python train.py --n_layer=26 --d_model=256 --n_head=16 --n_kv_head=16 --head_dim=32 --d_mlp=1024 --vocab_size=2048 --activation="squared_relu" --norm="rmsnorm" --norm_place="pre" --norm_eps=1e-06 --positions="rope" --rope_base=27200.0 --rope_fraction=1.0 --qk_norm=false --attn_scale=0.177 --bias="none" --tie_embeddings=true --parallel_block=false --extras=["paired heads"] --init="normal" --init_std_qkv=0.0427 --init_std_o=0.053 --init_std_up=0.0611 --init_std_down=0.0611 --optimizer="adam_hyperball" --lr=0.00522 --beta1=0.9 --weight_decay=0.0 --lr_head=0.00601 --grad_clip=1.0 --warmup_steps=200 --schedule="wsd" --decay_fraction=1.0 --decay_shape="cos" --final_lr_fraction=0.1 --batch_tokens=[32768, 65536, 98304] --seq_len=256 --doc_mask=true --z_loss=1e-05 --train_tokens=435400000 --steps=7448 --dataset="wikipedia_en"
Each number is 128 + 32 x the weight over its row's rms, rounded and kept within 0 to 255. Layers, rows and columns count from 0. The size above them is the row's rms in percent of the matrix's.

# layer 2 attention key, 512x256, rms 0.0427, rows 371-391, columns 0-63
size [ 88  94 112 115  80  97  98  99  99  95 100  97 110  96 106  80 104  99 114 112 120]
[[137 137 129 134 148  62 119  88 109 143 106  82  63 125 130 164  78 115 127  76 113 140 115 159 171  95 195 136  96  91 129 117 115 101  71  34 119 123 101 132 116 164 121 159 121 146 128 113 126 118 169  97 105 139 110 119 175 112  90  91 125  93 116 166]
 [119  83  78 137 136 150  97 102 109 132 168 125 132 148 122 113 150 151 124  76 155 124 167 110 140 109 160 126 166  99 143 187 127  85 117 111 174  90 148 103 100  62  73  76  70 134 131 172 112 147 155  91 106 186  84 128 111 101  96 124 179  55 171  86]
 [ 86 118 106 144 137 137 123 119 113 106 132 143 194 146 121  80 160 105 143 144 145 101 116  87 108 114  87 133 156 138 154 110 149  92 149 160 169 177 173 159 116 118 108 125  91  94 168 106 135 158  95 130 145 211 143 174 125 167 137 172 130 115 161 163]
 [ 63 102 116 127 123 137 171 106 123  96 118 134 194 113  90 101 172  91 173 130 169 141 143 100  98 121 120 107 137 129 170 132 116  66 129 171 110 171 158 157 137  90 114 132 107 112 145  85 123 177  96 164 122 190 142 168  58  73 140 154 171 145 147 141]
 [167 153 143 106 108 142 171 155 102 123 174 138 102 144 142 155 147 175 140 143  84 116 139 162 105 179 131 189 110 153 129 157 144 166 138 141 135 146  50  97 188 133 142 133 130 171 158 135 128 118 133 116 152  58  90  95 132 159  90 150 173 116 148  84]
 [160 127 163 116 149 169 137 112  82 138 122 133 156 200 129 102 116 141 121 115 117  92  56 173 159 106  83 109  99 110  99 119 119 146  94 118 107 122 154 145 154 220  91 127 156 151 125 151 104 129 142 163 135 136  94 155 118 180 130 142  84 150 105 195]
 [129 175  90 119 105 110 153 140 100 184 140 176 129 140 146 114 140 134 181 151 122 122 162 127 161  84 143 114 172 105 186 183 113 136  99 115 124 191 147 130  52 112 163 177  82 178 133  89 151 133 104  85 170 102 167 143 135  76 144  78  84 131 129  93]
 [ 82 116 103 136 203  84 140 140 117 127 138  98 205  93  93  78 131  87  96 109 170 109 160 108 148 107  94  81 126 140 174 106 133 153 140 147  92 111 125 128 103 108 108 126 121  98 169 177 172 151 114 143  91 188 180 110 115 104  93 102 123 136 157 100]
 [130 125  94  89 172 117 180 101 141 161 124 172 138 143 101 127 101 139 148 109 152  58 139 159 141 138 117  84 102 159  96  87 136 137 134 122 130  58 141  92 169 149 155 146 142 162 152 112  98  95 108 130 226  80 121 117 108  95 126 122 121 146  90  74]
 [146 124 105 206  90  80 114  70 106 137  60  95 150 161 166 136 132 147 106 139  84 160 188 113 168 117 117 166 133  80 180 148 176 109  78 151 162 131 130 100 127 131 133 130 134 140 162 135 118 162  78  98 116  92 127  97 154 204 158  86 123 116 165 152]
 [150 154 135 144 107 104 114 121 137 152 125 149  77  91 195 163 169 123  70 109  97 149  95 119 137 160 149 221 164 109 114 177 109 185 162 136 118 125  58  96 119  96 121 102 113 137 103 132 126 146 132 103  84  71 113 148 142 188 112  84 112 169 120 113]
 [127  38 147 145 168 160 162 172 120 121 191 151 167 101 105 101  94  90 177 105 156  74 107 160 109  56 121  81 106 184 165 135 118  98 168 133 113 119 148 144 145 166 103 133 116  87 166 115 131 182 143  82 107 221 124 137  92 139 158 141 117 136 112 107]
 [106 141 104  79 154 122 199 109  87 167 114 171 116  99 178 166 195  85 120 114 152 115 144 121 119  84  85 124 158 139 138 143 119 190 122 158 102 145 106 111 108 149  68 140  97 183 155 122  94  99 113 129 155 158 107 127 129 132  97 160 119  83 140 102]
 [120 151 129  82 124 119  92 119 179  90 106 131  97 183  43 124 136 126 148 116 115 121 172  76 135 141 168 122 198  89 192 179 154 173 170 116 183 157 151 119 117 161 210 108  70 137 157 139 142 146  97 123 124 139  86  75 110 144  74 129 178 137 173 115]
 [126 172  98 173 138 120  98 120  76 134 151 156 117  86 181  72 170 116 112 157 177 164 140 212  81 167 163 137 113 123 121  62 110 108  95 176 127 125 122  72 160 178  88 114 108  98  75 143 131 161 111 149 164 114 134  85  56  90 134  76 136 143  71 117]
 [209 160  98 168 214  76 129 108 164 109 102 120 138 132 157 171 154 106 174 140  74 186 110 156 106 118 107 160  90  46 121  73 103 141  49 117 103  47 130  94 137 178 104 172 147 130 148  75  71  61 191 133 139  87 128  80 138 113 126 107 103 154 102 119]
 [164  58 168 151 156 134 153 147 193 161  92 131 127 157 124 159 106 104 189  67 109  83 129 128 143 121  86 103  99 111 115 139 147 141 169 126 138 118 143 182 151  93  97 183 131 144 170 128 111  82 178  67 109 154  53 134 148 211 185 168 101 139 130 124]
 [134 108 150 132  87 190 174 166 127 144 154 166 174 176 122 107 157  39 164  84 188 154 112 128 136 114 151 118 171 142 104 128 116 130 130 155 111 169 138 137 162 134 133 136 150 112 141 157 170 131 142 131 110 178  85 205 110 160 184 167  86 102 132 105]
 [133  80 116 140 142 136 164 129 157 119  62 173 138 133 122 151 132 141 184  57 145 122 113  99 142  80 136  99 108 119  93 133 105 117  98 152 110 134  94 159 128 154  75 120  95 164 174 164  94 109 143 109 152 145 116 154 134 202 179  98 123 123 127 104]
 [121 147  71  88 150 160 120  80 139 186 109 188 146 113 122 101 140  64 182  91 142  82  98 112 124  67  88 153 134 144 111 110  73 134 117 198  71 132  93 161 127 138  70 180 100 104 156 136  96 138 157 119 126 142 135 176  77 192 183 139  90 125 115 148]
 [ 42 163  90 136  93 138 116 115 110 102 143 138  77 120 117  66 159 142 113 181 134 170 148 144 100 104 151  98 105  61 141  96  60 112  98 161 158 122 112 111  71 168  97 131  97  85  97  72 154 121  86 172 153  93 127 140  88 120 145 128 143  81  84 110]]
# layer 2 attention query, 512x256, rms 0.0427, rows 372-391, columns 0-63
size [ 83  90  91 120 110  96  92  99  96  99  96 113 118 109  89 104  91 104 102  88]
[[ 85 162 154 133 145  88 123 130  80 164 104 179 132 153 152 103 148 136 112 121  87 130  90 120 150 109 155 105  92 107 159 101  99 155 155 130  95 113 137 119 114 154 161 152 126 160 136 130 192  81  61 180 150 158 143 138 148 115 118 120 123 196  96 147]
 [151 108 160 103 114  96 164 148  84 113 114 202 124 152  99 167  92 190 122 148 111  81 160 114 142 102 130 146 157 143 125  78 131 155 145 134 126 147 112 126 139 155 160 119 158 139 165 150 159 125 125 127 146 138 168 111 209 103 172 133 124 220 128  99]
 [173  99 145 122 141 120 158 125 116 100 153 137 119 105 148 140 103 119 125 128 114 111 127 140 154 122 131 127 147 155  77 106 130 188 163 120  96 123  82  81 210 128 189 151 181  95  96 110 105 111 130  94 162 100 147 121 174 148 174 171 108 210 120 151]
 [ 89 166 148 141  71 162 150 108 113  84 195 129  82 120 136 121 170 128 133 126 149 160 153 113  80 142  98 135 145  84 126 103 117  87 138 193 171 126 121  86  90  79 129 142 151  64  80  96 119 190  67 109 155 124 124  83  50  93 116 143 167 111 140  91]
 [118 123 131 145 130 104  66 151 131 149 104 139  75 190 124 140  99 140  71 143  53  96  93 136 174 129  64  73 151  90 100  75  93 148 106  78 149  73  84 135 128 145 105  96  85 142 127 150 116 101 163 127 119 115 131 124 120 148  85 133 144 124 115 136]
 [142 140 108  24 140  75 129 114 144 180 131 112 164 122  75 137 135  93 162 142 156  77 120 205 148 133  98 186 137  66 133  83 119 155 118 181 128 167 160 133 147  92 124 120  81  94 141 140  88  89 139 124  86  90 144 187 141 129 165 124 140 149 129  84]
 [ 96 111  65 166 129 110 121 140 104 133 189 137 158 139 191 136 102 139 141 113 175 181 118 140 117 126 182 214 114 128 141 115 120 144 112  94 127  99 158  98 139  84 114 169 176 113 134 113 118 106 123 186 166  91 181 117 174 168 122  83  51 182 116 123]
 [116 160  97 121 146  94 129 188 160 143 152 132 143 149 115 110 112 175 155 194 120 119 163 148 109 214 187 142 186 108 135 101 140 129 123  82 163  93 117 123  56 122 111 104 133 119 145 135 122 122  94 149  99 124 111 140 139 119 102 107 168  62 183  99]
 [116  79 109 124 163 139 210  60  89  85 181  91 117 118 115 148 127  95 115 129 119 112 116 140 118 124  96 149  94 146 110 104 125 187 149 109 168 170 109 148 173  96 115 129  99 130 141 142 174 111 131 111 122  86 105 144 134 138 149 165 121 134 151 128]
 [118 152 143  89  99 155 126 107 163 121 109 180  97 162 139 134 138 105 124 159 104 147 110 132 102  48  70  92 113 132 120 145 100  27 165 171 146 160 163 175 114  84 105 127 100  49 126 135 153 163 170  88 144 158  92 118  89 151 152 175 135 102 126 130]
 [144 137 144 165 170  69 139 178 156 198  88 130 178 120 112 168 150 165  92 128 157 106  91 148 168 142 144 128  91 108 100  99 122 145 132 155 115  87 131  75 174 137 174 161 155 173 110  81 134 103 122 135 131  61 126 157 116 109 115 143 104 170  82 111]
 [144 108 145 102  86 127  46 106 160 133 134 138  89 132 162  84 150  76 118 118 114  76  37 103 209 120 137 107 114 111 124 112  86  98 115 124 169 111 157 145 148 117  77 158 161 156 135 132 158 134 130 217  79 144 200 112  90 124 102 172 146 125 121 133]
 [165 127  98 166 107 175 109 167 117 125 191 113  88  86 161 152  91 135 111  96 117 126 117 108 146  88 108 104  80 152 150  77 150  87 123  86 142  88  84 144 133 113 108 121  75 111 146  96 118 121 159  91 158  98 159 166 178 148 192  79  69 114 144 119]
 [107 139 152 162 155  89 142 150 107 176 120 138 107 149  92 152 129 218 138 124 125 159 172  97 113 171  79 161 146 136 121 143 179 173 105 174 150 126 201  97 116  94  95 139 161 112 128 126 121 164 133 168  80 128  87 145  78 110  99 174 213 166 145 112]
 [125 108 130  78 100 155 132 157 127 106 110 122 164 113  97  64 150 102  77 153 122 207 138  79 130 131  94 127  94 143 120 150 131 120 120  84 133 119  88 135  38 130  50 133 129 158 131 125 121 173 138 158 117 178 119 122  64 147  95 139 142  86 173 141]
 [147 109 104 117 137 127  81 108 137 103 164 141 104  90 159 118  72 106 117 110 145 129  90 142 169 124 108  86 142 130  95 101 115 114  94  75  97 112 140 155 135 131 175 122 105 114 125 135 132  72  97  94 206 106 173 146 171 144 185  75 124 109 137 116]
 [ 99 179 149 160 139 101 111 138 128  59  96 131  85 138 119 115 127 153 145 144 146  77 173 165 103 145 147  93 120 131 223 102 157 128  85 169 150 129  87 159 168 148 169 125 132 145  56 170 145  86 112 116 177 128 172 128 116 101 135 175 116 152 154  95]
 [159  76  37 173 160 198 127 167 108  88 110 196 128 120 134  75  99 140 117  85 156  59 168 165 144 145 162 109 150 164 168 121 146 143 183 138 144 185 153 152 145 150 141 126 122 157 101  93 118 140 140 114  95 104 134 153 131 119 122 164 121 125 132 140]
 [120  81 164  90 144 140 145 152 102  58 139 156  80 153 156 127  93 133 141 138 148  40 198 135 100 125 163  86 127 135 155 113 112 141 128 143 137 160 151 141 177 159 150 128 145  80  67 137 151 135  67 112 196 114 123 112 184 100 150 111 101 114 129 117]
 [130 102 140  87 116 183 152 106  89 150 148 161 173 161  68  89 129 147 116 145 146 138 156  81 215 135  86 144 130 134 155 103 149 140  84 185  88 138 129 154 126  71 119 149 156 128 183 175  58 212 149 165  83 179 123 159  98 146 114 113 177 153 124 140]]
# layer 2 attention value, 512x256, rms 0.0426, rows 352-383, columns 0-63
size [110  94  95  99 103  92  95 103  88 109  98 103  99 107  88 100 101  96 100  96 103 111 112  98 110 104 104  98 111 105  91  93]
[[142 122  91 110 188 107  90 128 141 122 108 151 185 123 101  93 140 192  85 143 124 184 136 116 175 157 124 147 165 176 131 175 111  76 128 133 156 139 154 145 110 128 135  75  91 116 150 111 145 129 169 134  94 150 172  22  96 109 173 155 195  99 104 126]
 [133 104 114 136 126  99  87 144 126 147  85 129 163 146 141 141 125 140 148 122 107 100 143 117 143  98 122 140  99  98 129 128 153 106 149 151 109 148  92  93 152 158 109  94 173 191  94 176 117 116  84 115 164 158  91 194 148 171 128  88 114 140 174 190]
 [126 117 110 104 177 113 101 124  83 156  88 148 128  80  91 149 125 165 121 117 117 128 193 110 106 135 179 120  78  79 141  98  95  91 117 162 174 118 123 137 113 123 106 131 162 136 125  81  64 135 129 148 133 156 101 137 182  94 108 130  80 140 164 197]
 [150 120  83 152 127 137 152  86 116 161 139 117  74  99 160 137 124 145 176 120 152 142 121 135  70  98 189 107  78  54 128  64 143 140 118 129 184 118 178 156  84  90 129 136 157 101 131  62  81 109 111 176 150  98 142 152 169  83  91 170  59 155 115 158]
 [102  91 143 127 158  77  87 153  95 127 111 156 148 138  49 174 123 151 111 156  79 180 106 128 168 141 141 136 180 137 145 129 157  87 169 138 158 125 110  81 154 159 137  72 104 105 110 157 145 104 131 171 155 152 174 103 123 152 135 121 186  85 123 107]
 [161 129  93 101 134 117 154 121 128  72 152 117 121 150  54  89 138  94  39 144 147 154 119 144 141 151 196 155 185 157 126 133 104 152 110 111  73 137 154 155 110  84 124 115 127 109 152  93 107 142 128 113  92 142 197  94 101 102  99 157 120  76 152  72]
 [142 147  91 124  93 115 153 141 139 129 150 126 165 136  70  88 128 149  80 120 108  72 147 126 166 100 162  87 142  51 111  89 100 121 140 137  91 108 192 110 147 135 137 104 125  98 134  90  86 111 109 139 112 147 189 136 143  87  81 177 109  76 173 144]
 [137 112 125 126 140 118 136 116 147 131 112  85 137 104 184 192 110  89 195 132 176 176 134 132 146  95 104 130 128 160 121 114 127 146 129 112 149 162 149 164 105 156 159 105 120 105 156 189 125 117  99 180 167 122  90 160 165 170 142 135  85 216  98 121]
 [164 110  86 119  96 142 135  93 192 134 121 137 140 155 176 122 153 127 112 152 143 102 176 134 149 112 148 228 165 176 114 166  76 169 138 146  70 190  68 141 165 143 115 105 131 115 159 114 127 119 127  55 109 138 120 100 120 166 111 103 112 183 147 142]
 [100 101  80 160 118  98 101 187 100 160 146 113 149 109 177 160 113 143 152 117 126 174 124 122 169 141  77 168 184 126 184 105 134  83 172 122 127 164 143  89 135 179 188 102 135 114 147 150 142 109 147 156 142 134 159 172 190 139 186 110  96 135 115 154]
 [105 114 200 143 104 108 126 138  79 163 139 133 124 123 153 216 124 127 151 155 145 143 132 127 112 127 118  90  68 153  94  95 223 108 117 129 178 109 150 126  92 190 121 112  84 162 106 195 157  97 144 125 186 125 126 156 176 117 109 115 159 135 121 108]
 [135 119 128 126 138 105 103 132  86 144  80 155 160 131  58 131 132 133  63 176 113 183 104 108 188 152 118 126  88 156 106 149 193  83 181 157 161 121 122 112 176 130 106 124 114 125 111 158 157 137 127 156 111 188 140 113  99 162 102 129 163 110 145  83]
 [131 103 102 142 143 133 127 110 124 118  88 166 111 103  58  95 124 112  70  88  95 108 139 143 128 113 148 105  78 104 120 139  73 112 147 150 117 111 108 102 167  89  91 121 206 143 123  58 121 123 122 130 109 116  88 125 107 119  98 163 100 114 184 199]
 [201 135 187  93  68 160 124  80 160 129 115 124 158 129 175 124 128 151 178 113 109  78 170 113 141 124  65  65   7 173  99 153 139 128 106 160 180 143 161 132 118 124  94 178  93 139 127 153 139 128 134 109 143 142  84 110 141 157 103 108 157 139 101 149]
 [136 173  90 136  61 152 188 108 156 129 139 110 130 144 126 114 141 101  92 111  92  93 134 135 119 101 143 182 130  91 126 116 114 198 135 130  65 159  86 109 166 140 138 167 160 125 144  96 131 117  71 126 102 128 140 185 121 182 109 127  63 122 150 122]
 [ 60 143 164  69 156 178 164 151  77 100 104 157  96 118 126 134 109 116 101 152 148 140 130 133  68 142 103 131  84 154 136 153  79 155 137 146 120  79  61 164 141 124 107 119 171 127 121 153  98 145 156 137  82 102  67 103  97 100 127 138 152 150 143 128]
 [139 171  78 134 126 116 179 104 130 137 178 127 139 158 106  45  97 132 126  99 123 158 112 103 144 141  78 141 182 110  84 167 120 151  51 134  71 170 147 162 132  99 138 136 145 115 167  91 134 144 144 172  95 125 115  60  70 123 143 158 101 231 128 167]
 [129  82 127 101 148  95 115 129 130 153  92 144 134 130  72 153 140 115 101 157  83 137 151 145 136  84 162  93 157 122  94 118 104  78 216 159 155 119 145 121 117 139  97  80  89 119 115 113 131 122  83 110 162 168 179 115 146  98  70 152 172 103 153 109]
 [139  94 131 103 121 123 157 147  46 112 149 149 143 178 112 138 128  98  79 196 175 156 144 129 152 170 149 189 113 200  96 134 161 145 169 161  69 106 109 129 119 116 103 111 136 142 139 140 137 147 149  58 133 167 137 125 121 138  70 131 178 122 218  56]
 [166 151 136 152 113 147  96 120 152 176 139 129 154 169 148  98 154 128 123 110 145 157 161 103 120 166  89 232 116 198  58 124 165 109 145 138 171 163 113 193 141 123  78 189  72 139 148 152 166 181 137  80 117 159  99  78 145 160 146  70 165 181 137 143]
 [104 109 134 104  61 154 134 112 163 127 122 107  86  99 188 171 118 144 194 118 101 112 100 144 152  88  90  67  36 103 153 111 115 166 120 120 171 115 144  82 117 148 149 108 177 120  91 148 134  95 145 134 175  82 107 141 190 182  84  99 102 179  56 114]
 [159 152  50 140 152 116 108 118 182 123 180 104 145 105 130  45 124 194 109 104 143 124 121 113 139 149 150 149 122  89 140  86  98 133  56  88 111 143 177 120 133  98 160 128 163 137 140 103  88 116 170 175 108  99 137  93 152 135 187 128  87 130  67 169]
 [109 105 102 144 186 113 101 163 120 100 113  88 107  87 175 177 113 109 140 134 164 168 119 143 164 143 100 124 161  93 209  85 122 112 136 103 143 142 128 102 151 129 163 136 165 153 116 186 108  95 141 193 125 107 127 187 179 118 193 113  85 110  65 104]
 [136 106 104 196 203 123  93 160 101 157 118 173  82  76 112  93 142 139 106  98 140 169 157 150 104 163 120 180 178 135 120 111  77  75 143 100 153 121 105 147 151 102 118 149 174 155 132  99 121 122 187 100  87  82 113  78 153  68 187 124 185  90 100 123]
 [ 78 121 164  99 158 127 134 132 138 101  95  93 137 170 102 210 123  85 135 152 151 146 114 136 168 134 105  98 193  60 173 121 209 144 133 136 139 114 131 116 168 124 131  94  94 121  98 205 119  89  95 203 161 136 118 185 107 123 117 133 139 125 122 167]
 [116 104 163  96 105 137 115 139 117 134 126 111 157 161 128 183 128 105 158 121 122 154 133 117 164 140  59 148 142 153 132 116 188 125 126 167 197 167 105 159 129 119 104 110  80 123 128 176 187 121 105 145 148 148  63  89 150 203 139 118 176 205 115 160]
 [136 102 117  66 138 105 118 117 184 102 132 108 151 160  94 113 108 159 106 160 109 160 129 122 162 112 107 104 145 167 102 155 104 121 146 159 146 141 137 137 133 163 130  63 103  88 137 206 142 111 116 177  99 136 143  59 124 149 135 151 160 187 101 184]
 [158 116 104 133 116 131 132 124 143 111 129  89 137 125  94 120 127 137 110 164  80 122 109 131 142 128 219  97  84 104 115  78 163 152 144 145 193 143  91  54 154  87  90 121 111 121  96 109 151 129 117 102 113 192 140 113 138 135  76 124 163  70 134  93]
 [154 120 143 194 129 106  98 153  91 139 109 171  94  84  84 125 138 123  76 115  81 102 159 140 107 156 179 167 100 146 130 116 101  96 184 135 141 128 100  90 168 111 143 171 155 145 126  98 175 131 146  82 138 131 130 129 143  90 111 153 145  31 136  93]
 [122  81 114  76 172 127 127 135  83 151 146 198 140 118  82  96 131 148  69 117 135 133 117 123 112 182 173 180  82 161 116 103 109 103 124 158 156 103 120 176 104  68  53 140 159 154 125  75 133 151 124 135 105 138  98  90 134 118 118 164 145 167 134 148]
 [113 165 158 192 171 137 100 167  69 169 131 166 119 107 153 163 140 139 166  93  83 152 147 118  68 163 150 152 147 108 175  82 139  86 119 102 148 112 104 112 129 132 133 160 160 122  96  96 116 126 174 128 141 123 129 175 161 130 159  58 129  28 156 128]
 [144  64 112  75  64 104 154 112 118 116 137 105  86 155 154 125 143  89 102 124 146 117 100 144 129  87 113 152 181 129 134 163 127 149 147 141 131 170 127 141 121 115 147 161 128 132 173 101 149 127  47  79 130 132 138  99 122 134 119 153 115 194 119  87]]
# layer 2 attention output (transposed), 512x256, rms 0.0529, rows 352-383, columns 0-63
size [122 111 109 113 110 107 110 117  97 127 108 115 112 116 101 113 111 113 115 115 123 123 122 108 118 123 109 111 119 112  99 103]
[[192 115 134 117 112 141 141 166 125  92 179  88 166 204 179 144 153 130 149 117 112 104 147  77 148 161 140 127 151  62 132 122 185  96 160  96 164 187  98 140  99  98 143 190 174  93 151 138 110 137 195 177 120 124 114 152 154 149 156 149 159 161 172 178]
 [ 73  77  98 145 148 182 143 152  96 178  52  91 137  84 144 117  74 142 144 201 153 112  86 215 114 121 140 113  96  88 147 106 126 144 103 114 135 114 144  53 139 166 155 121 106 181 103 122 103  93 108 107  90 142 131  62 145  57 142 130 141 126 101 160]
 [ 81  90 102  90 192 189  90 145 126 151 130 116 127  87 141 115  84 101 156 145 148 126 126 183 172 141 132 163  63  56 116  89 132 127  84 158 177 146  66  55 126 160  82 123 136 132 145 114 145 147 135 106  55 176  77 125 109  87 171 123  65 153  93 143]
 [126 146 138 107 153 171  91  97 136 104 153 183 104  93 106 160 125  92 144 123 136 120 107 176 106 141 103 177  61 163 120 141 120 109  83 114 106 121  96 114 128 145  50  73 115  95 132 108 135 134 107 103  90 160  66 113 152  86  88 132  61 113  69 104]
 [139 150 143 136 170 127 113 167  60 130  94  82 196 161 149  82 134 118 146 138 129  66 182 121 119 146 121  82 117  68 155 121 178 119 150  96 158 148  93 102  98 113 163 139 134 135  95 123  70 122 237 153 118 120  93  75 157 127 156 134 172 143 164 159]
 [182 126 108 184  79 150 139 108 152 143 161  97 102 138 128 166 159 130 101 101 150 122 107 113 120 154 135 157 169 116 159 120  97 133 178 130  91 200 147 156 121  79  71 121 128  28 111 125 128 148 120 178 112  66 186 157  88 195 130 115 177 115 140  82]
 [154 132 146  89  82 129 146 139 162 136  49 134 152 109 117 185 136  91 129 152 121 131  74 131 160 154 142 110 172  92 154 123  85 140  91  88 118 190 135 122 125 101  80 151 131  58 116 146 167 189 107 139 163 133 169  88 141 101 160 206 174 118 137  97]
 [109 159 117 105 154 119  84 183 141 118 164 169 106 184 122 123  51 147 106  85 137 121 169 171 120 135  96 139  44 176 113 149  96 103 108 128 178  94 126  94 131 146 181  69 106 160 130  98 168 121 104 121 138 122 116 122  95 151  80 123 154 147 151 148]
 [139 100 151 197  64 142 188 119 132 167  59 133 107 133 129 161 102 127 105 169  89 141  73 157 155 107 150 152 174 137 137 130  98 150 164 102  81 121 174 177 125 145 116 141 120  77 138 154 134 123  29 140 140 120 180 103  98 133 119 185 171 106 100 121]
 [172 125 150 131 130  95 157 253  96 124 118 100 149 168 157 165 143 140 106 137 138 120 119 150 156 111 121 112 145 164 144 161 134 113 101 101  93 153 132 150 107 136 163 117 144 142 160 114 112  37  88 148 176  94 111 112 145 108 118 192 191 159 165 176]
 [ 84 185 128  95 231 120  59 151  91  99 135 162 185 107 117  86 160 128 144 147  93  91 224 109  98 111  84 160  48 113  85 131 126 153  99 144 166  90 126 125  82 144 197  88 117 182 135 120 134 165 194 106 115 144 102 126 145 102 131  69 113 139 145 132]
 [ 90 138  84 183 142 141 140 153  98 115 126  81 133 148 147  48 137 145 140 132 109  81 182 132 107 163 128 127 108  70 156 104 150 141 143 168 148 106 134 109 107 132 170 171 132 132 115 148  63 130 228 158 128 117 115  88  92 106 139 131 169 143 122 118]
 [ 98  33 109 130 106 181 140 108 144 176  81 105 107  78 113 101  71 138 135 158 151 128  79 196 113 124 175 152 118  63 161  96 167 123 103 159 121 133 105  70 184 152  71 120  97 143 107 143 124 125 121 122  69 144  87  92 151  65 147 157  31 113  89  98]
 [ 79  65 113  75 118  78 113  83 201 119 121 168  95 133 110  72 137 150 132 158  57 168 135 118 125 167 126 155  92 160  98 132  51 185  75 169 192 114 135 137  97 165 185 162 109 175 170 105 164 192 129 106 141 163 152 197 156 108 129 139  61 154 104 100]
 [136  83 128 115  75 145 203  86 147 169  76  86  58 125 107 139 121 174 108 135 136 129  54 212 108 119 165 137 180 120 171 132  83 159  99 137  52 135 177 134 135 128  93 107  85 105 114 118 142  90  27 102 133 117 158 101 104 128 123 152 141  88 111  56]
 [ 77 141 132 116 150 126  99 110 107 103 163 100 104  85  95 112  95 113 145  99 169 115 117  60  90 108 143 120 141 144  63 124 172 117 186 164 113  75 148 142 183 129 112 121 160 183 143 148 109 183 151 105 156 131 131 101  84 108 136  65  64 119 103 145]
 [131  51 120  60  57  95 129 128 223 132 197 117  69 145 143 142  53 145  95  55 127 140  97  66 144 136  98 136 112 128 128 125 149 108 160 139  94 145  95 163 159 113 111 129  98 154 142 107  99  53 124 134 172  78 182 120 127 155  97 194 149  94 120 126]
 [131 176 137 175 158 162 103 152 119 156  50 143 114 158 108 106 163 105 137 144  97 151 159 150 132 144  89 112 105  93 154 140 116 108 111 110 174 173 107  76  97 118 126 128 114  82 137 167 140 212 198 168  86 170  99  87 108 111 106 167 164 143 154 110]
 [ 91 109  87 196 137 137 193 134 118 140 143  99 128 105 134 121 130 140 126 144 125 123 124 111  98 150 144 188 120 115 130  94 127 136 183 130  86 131 203 180 122 155 175 117 149 101 117 124 105 146 119 184 114  86 163 101  77 104 122  64 156 131 106 104]
 [114 127 114 118 164  95 131 109 164 131 162 101 117 172 125 136  90 166 112  88  76 228 162 148 144 129 118 176  92 146  98 127  88 111 131 169 153  91 125 160 119 130 146 178 141 142 183 152 120 123 123 128 126 132 179 178  97 133  92 112 132 125  96 117]
 [152 112 154 104 132  86 122 105 114 114  98 144 118 135  90  68 167  99 153 146  89  98  99 114 137 110 133  97 105 194 104 146  94 152 120  89  94  28 164 147 141 168 125  80  91 158  86 120 145 141 129 106 149 161  93 113 175  62 100 128  77 142 116  67]
 [166  77 107  68  92 117 137 125 176 105 177  71 127 138 164 193 129 117 119 101 157 129  56 104 176 168 131 156 162 143 134 133 116 145 129 117 107 143 100 124 159 108  41 149 132  77 112 104 112  73  91 133 130  90 154 199 164 148 143 179 122 129 129 125]
 [113 159 135 123 167 142 111 191  53 121 152  93 119 119 156 118 165 112 113  76 178 114 123 141 126 119 115 139 116 174 126 158 157 118 130 109 136 126 126 104 151 155 159 125 117 177 129  78 103  28  90 120 142 110  93 166 101 155 130 145 165 139 134 205]
 [154 120 140 116 203 148 114 133  92 139 171  89 153 110 166 121 130 108 120 101 126 171 139  89 156  97 134 193 126  98 121 122 214  98 159 144  97 153  68 126 163 140 114 148 135 154 140 137  81  59 140 120  80 143  47 160 164 106 137 137  65 119 105 178]
 [ 62 228 159 106 139 172  43 156  56 123 115 176 155 126 124  93 155  84 127 108 141  86 156 116  68 130  83  59  98 141 118 139 105 125 146  92 211 108 133 103 121 116 166 144 117 141 105 112 124 140 172 109 166 135 140  65  95 177 149 112 213 148 130 189]
 [ 86 152 145  61 125 120  75 149  86 148 138 127 129 166  80  89 113  99 144  76  51 133 167 107 124 128  82  99  86 133  94 121 130 115 151 104 210  73 102 143 124 117 197 162  94 197 137 102 133 118 211 114 146 121 171 117 124 168 100 113 151 144 101 157]
 [115 126 128  71  83 116 105 171 163 112 145 110 142 187 115 110 108 123 114 114 105 101 134  96 148 136  87  91 114 115 114 152  87 123 177 120 162 106 101 110 121  87 137 176 135 166 142 135  78 159 209 140 164  80 181 112 122 168 119 171 189 154 151 163]
 [133  98 145 107  70 140 184 117  80 150  94 110 147 106 123 135 214  81 134 180  85 104 109 123 157 153 147 140 176 102 173 104 137 175 120 130 102 149 112 121 170 135 105 174 165 100  99 106 113 134 115 116 101 142 141 147 166 130 164 129 132 125 140 117]
 [140  51 124 182 153 145 165 110 114 136  65  96 148  93 139 116 155 149 131 202 140 137 165 146 120 125 165 182 197  75 175 108 151 150  64 152  97 178 134  97 118 118 107 131 134 117 112 157 120 120 105 131  82 171  55 169 190 120 201 144  65 108 141  96]
 [114  87  67 126 138 156 118  87 129 153 169  75 118  94 119 101 116 121 126 112 130 124 126 148 121 166 153 192  98  79  91 109 178 103 139 130 155 109  89 107 140 114 100 155 130 121 139 109 116 148 204 138  35 106 106 160 113 130 121  67  25 141  75 113]
 [139 140 139 122 216 105 109 157  57 154  95 102 164  99 154 132 127 128 135 144 148 177 125 131 139 110 177 154 144  83 129  99 184 138  61 125 148 137  79 144 158 175 120 132 126 115 141 143 125 101  85 111  91 208  51 145 147 122 169  95 105 135 102 126]
 [123 131 138 215  55 158 156 113 167 118 121 126  73 158 109 134 174 132 101 105  76 106 116 149 133  77  64 115 142 176 132 160 119 102 202 115  52 143 178 151  68 101 129 116  99 102 108  99 124  78 163 141 140  53 151 125 115 151  74 162 148 125 118 107]]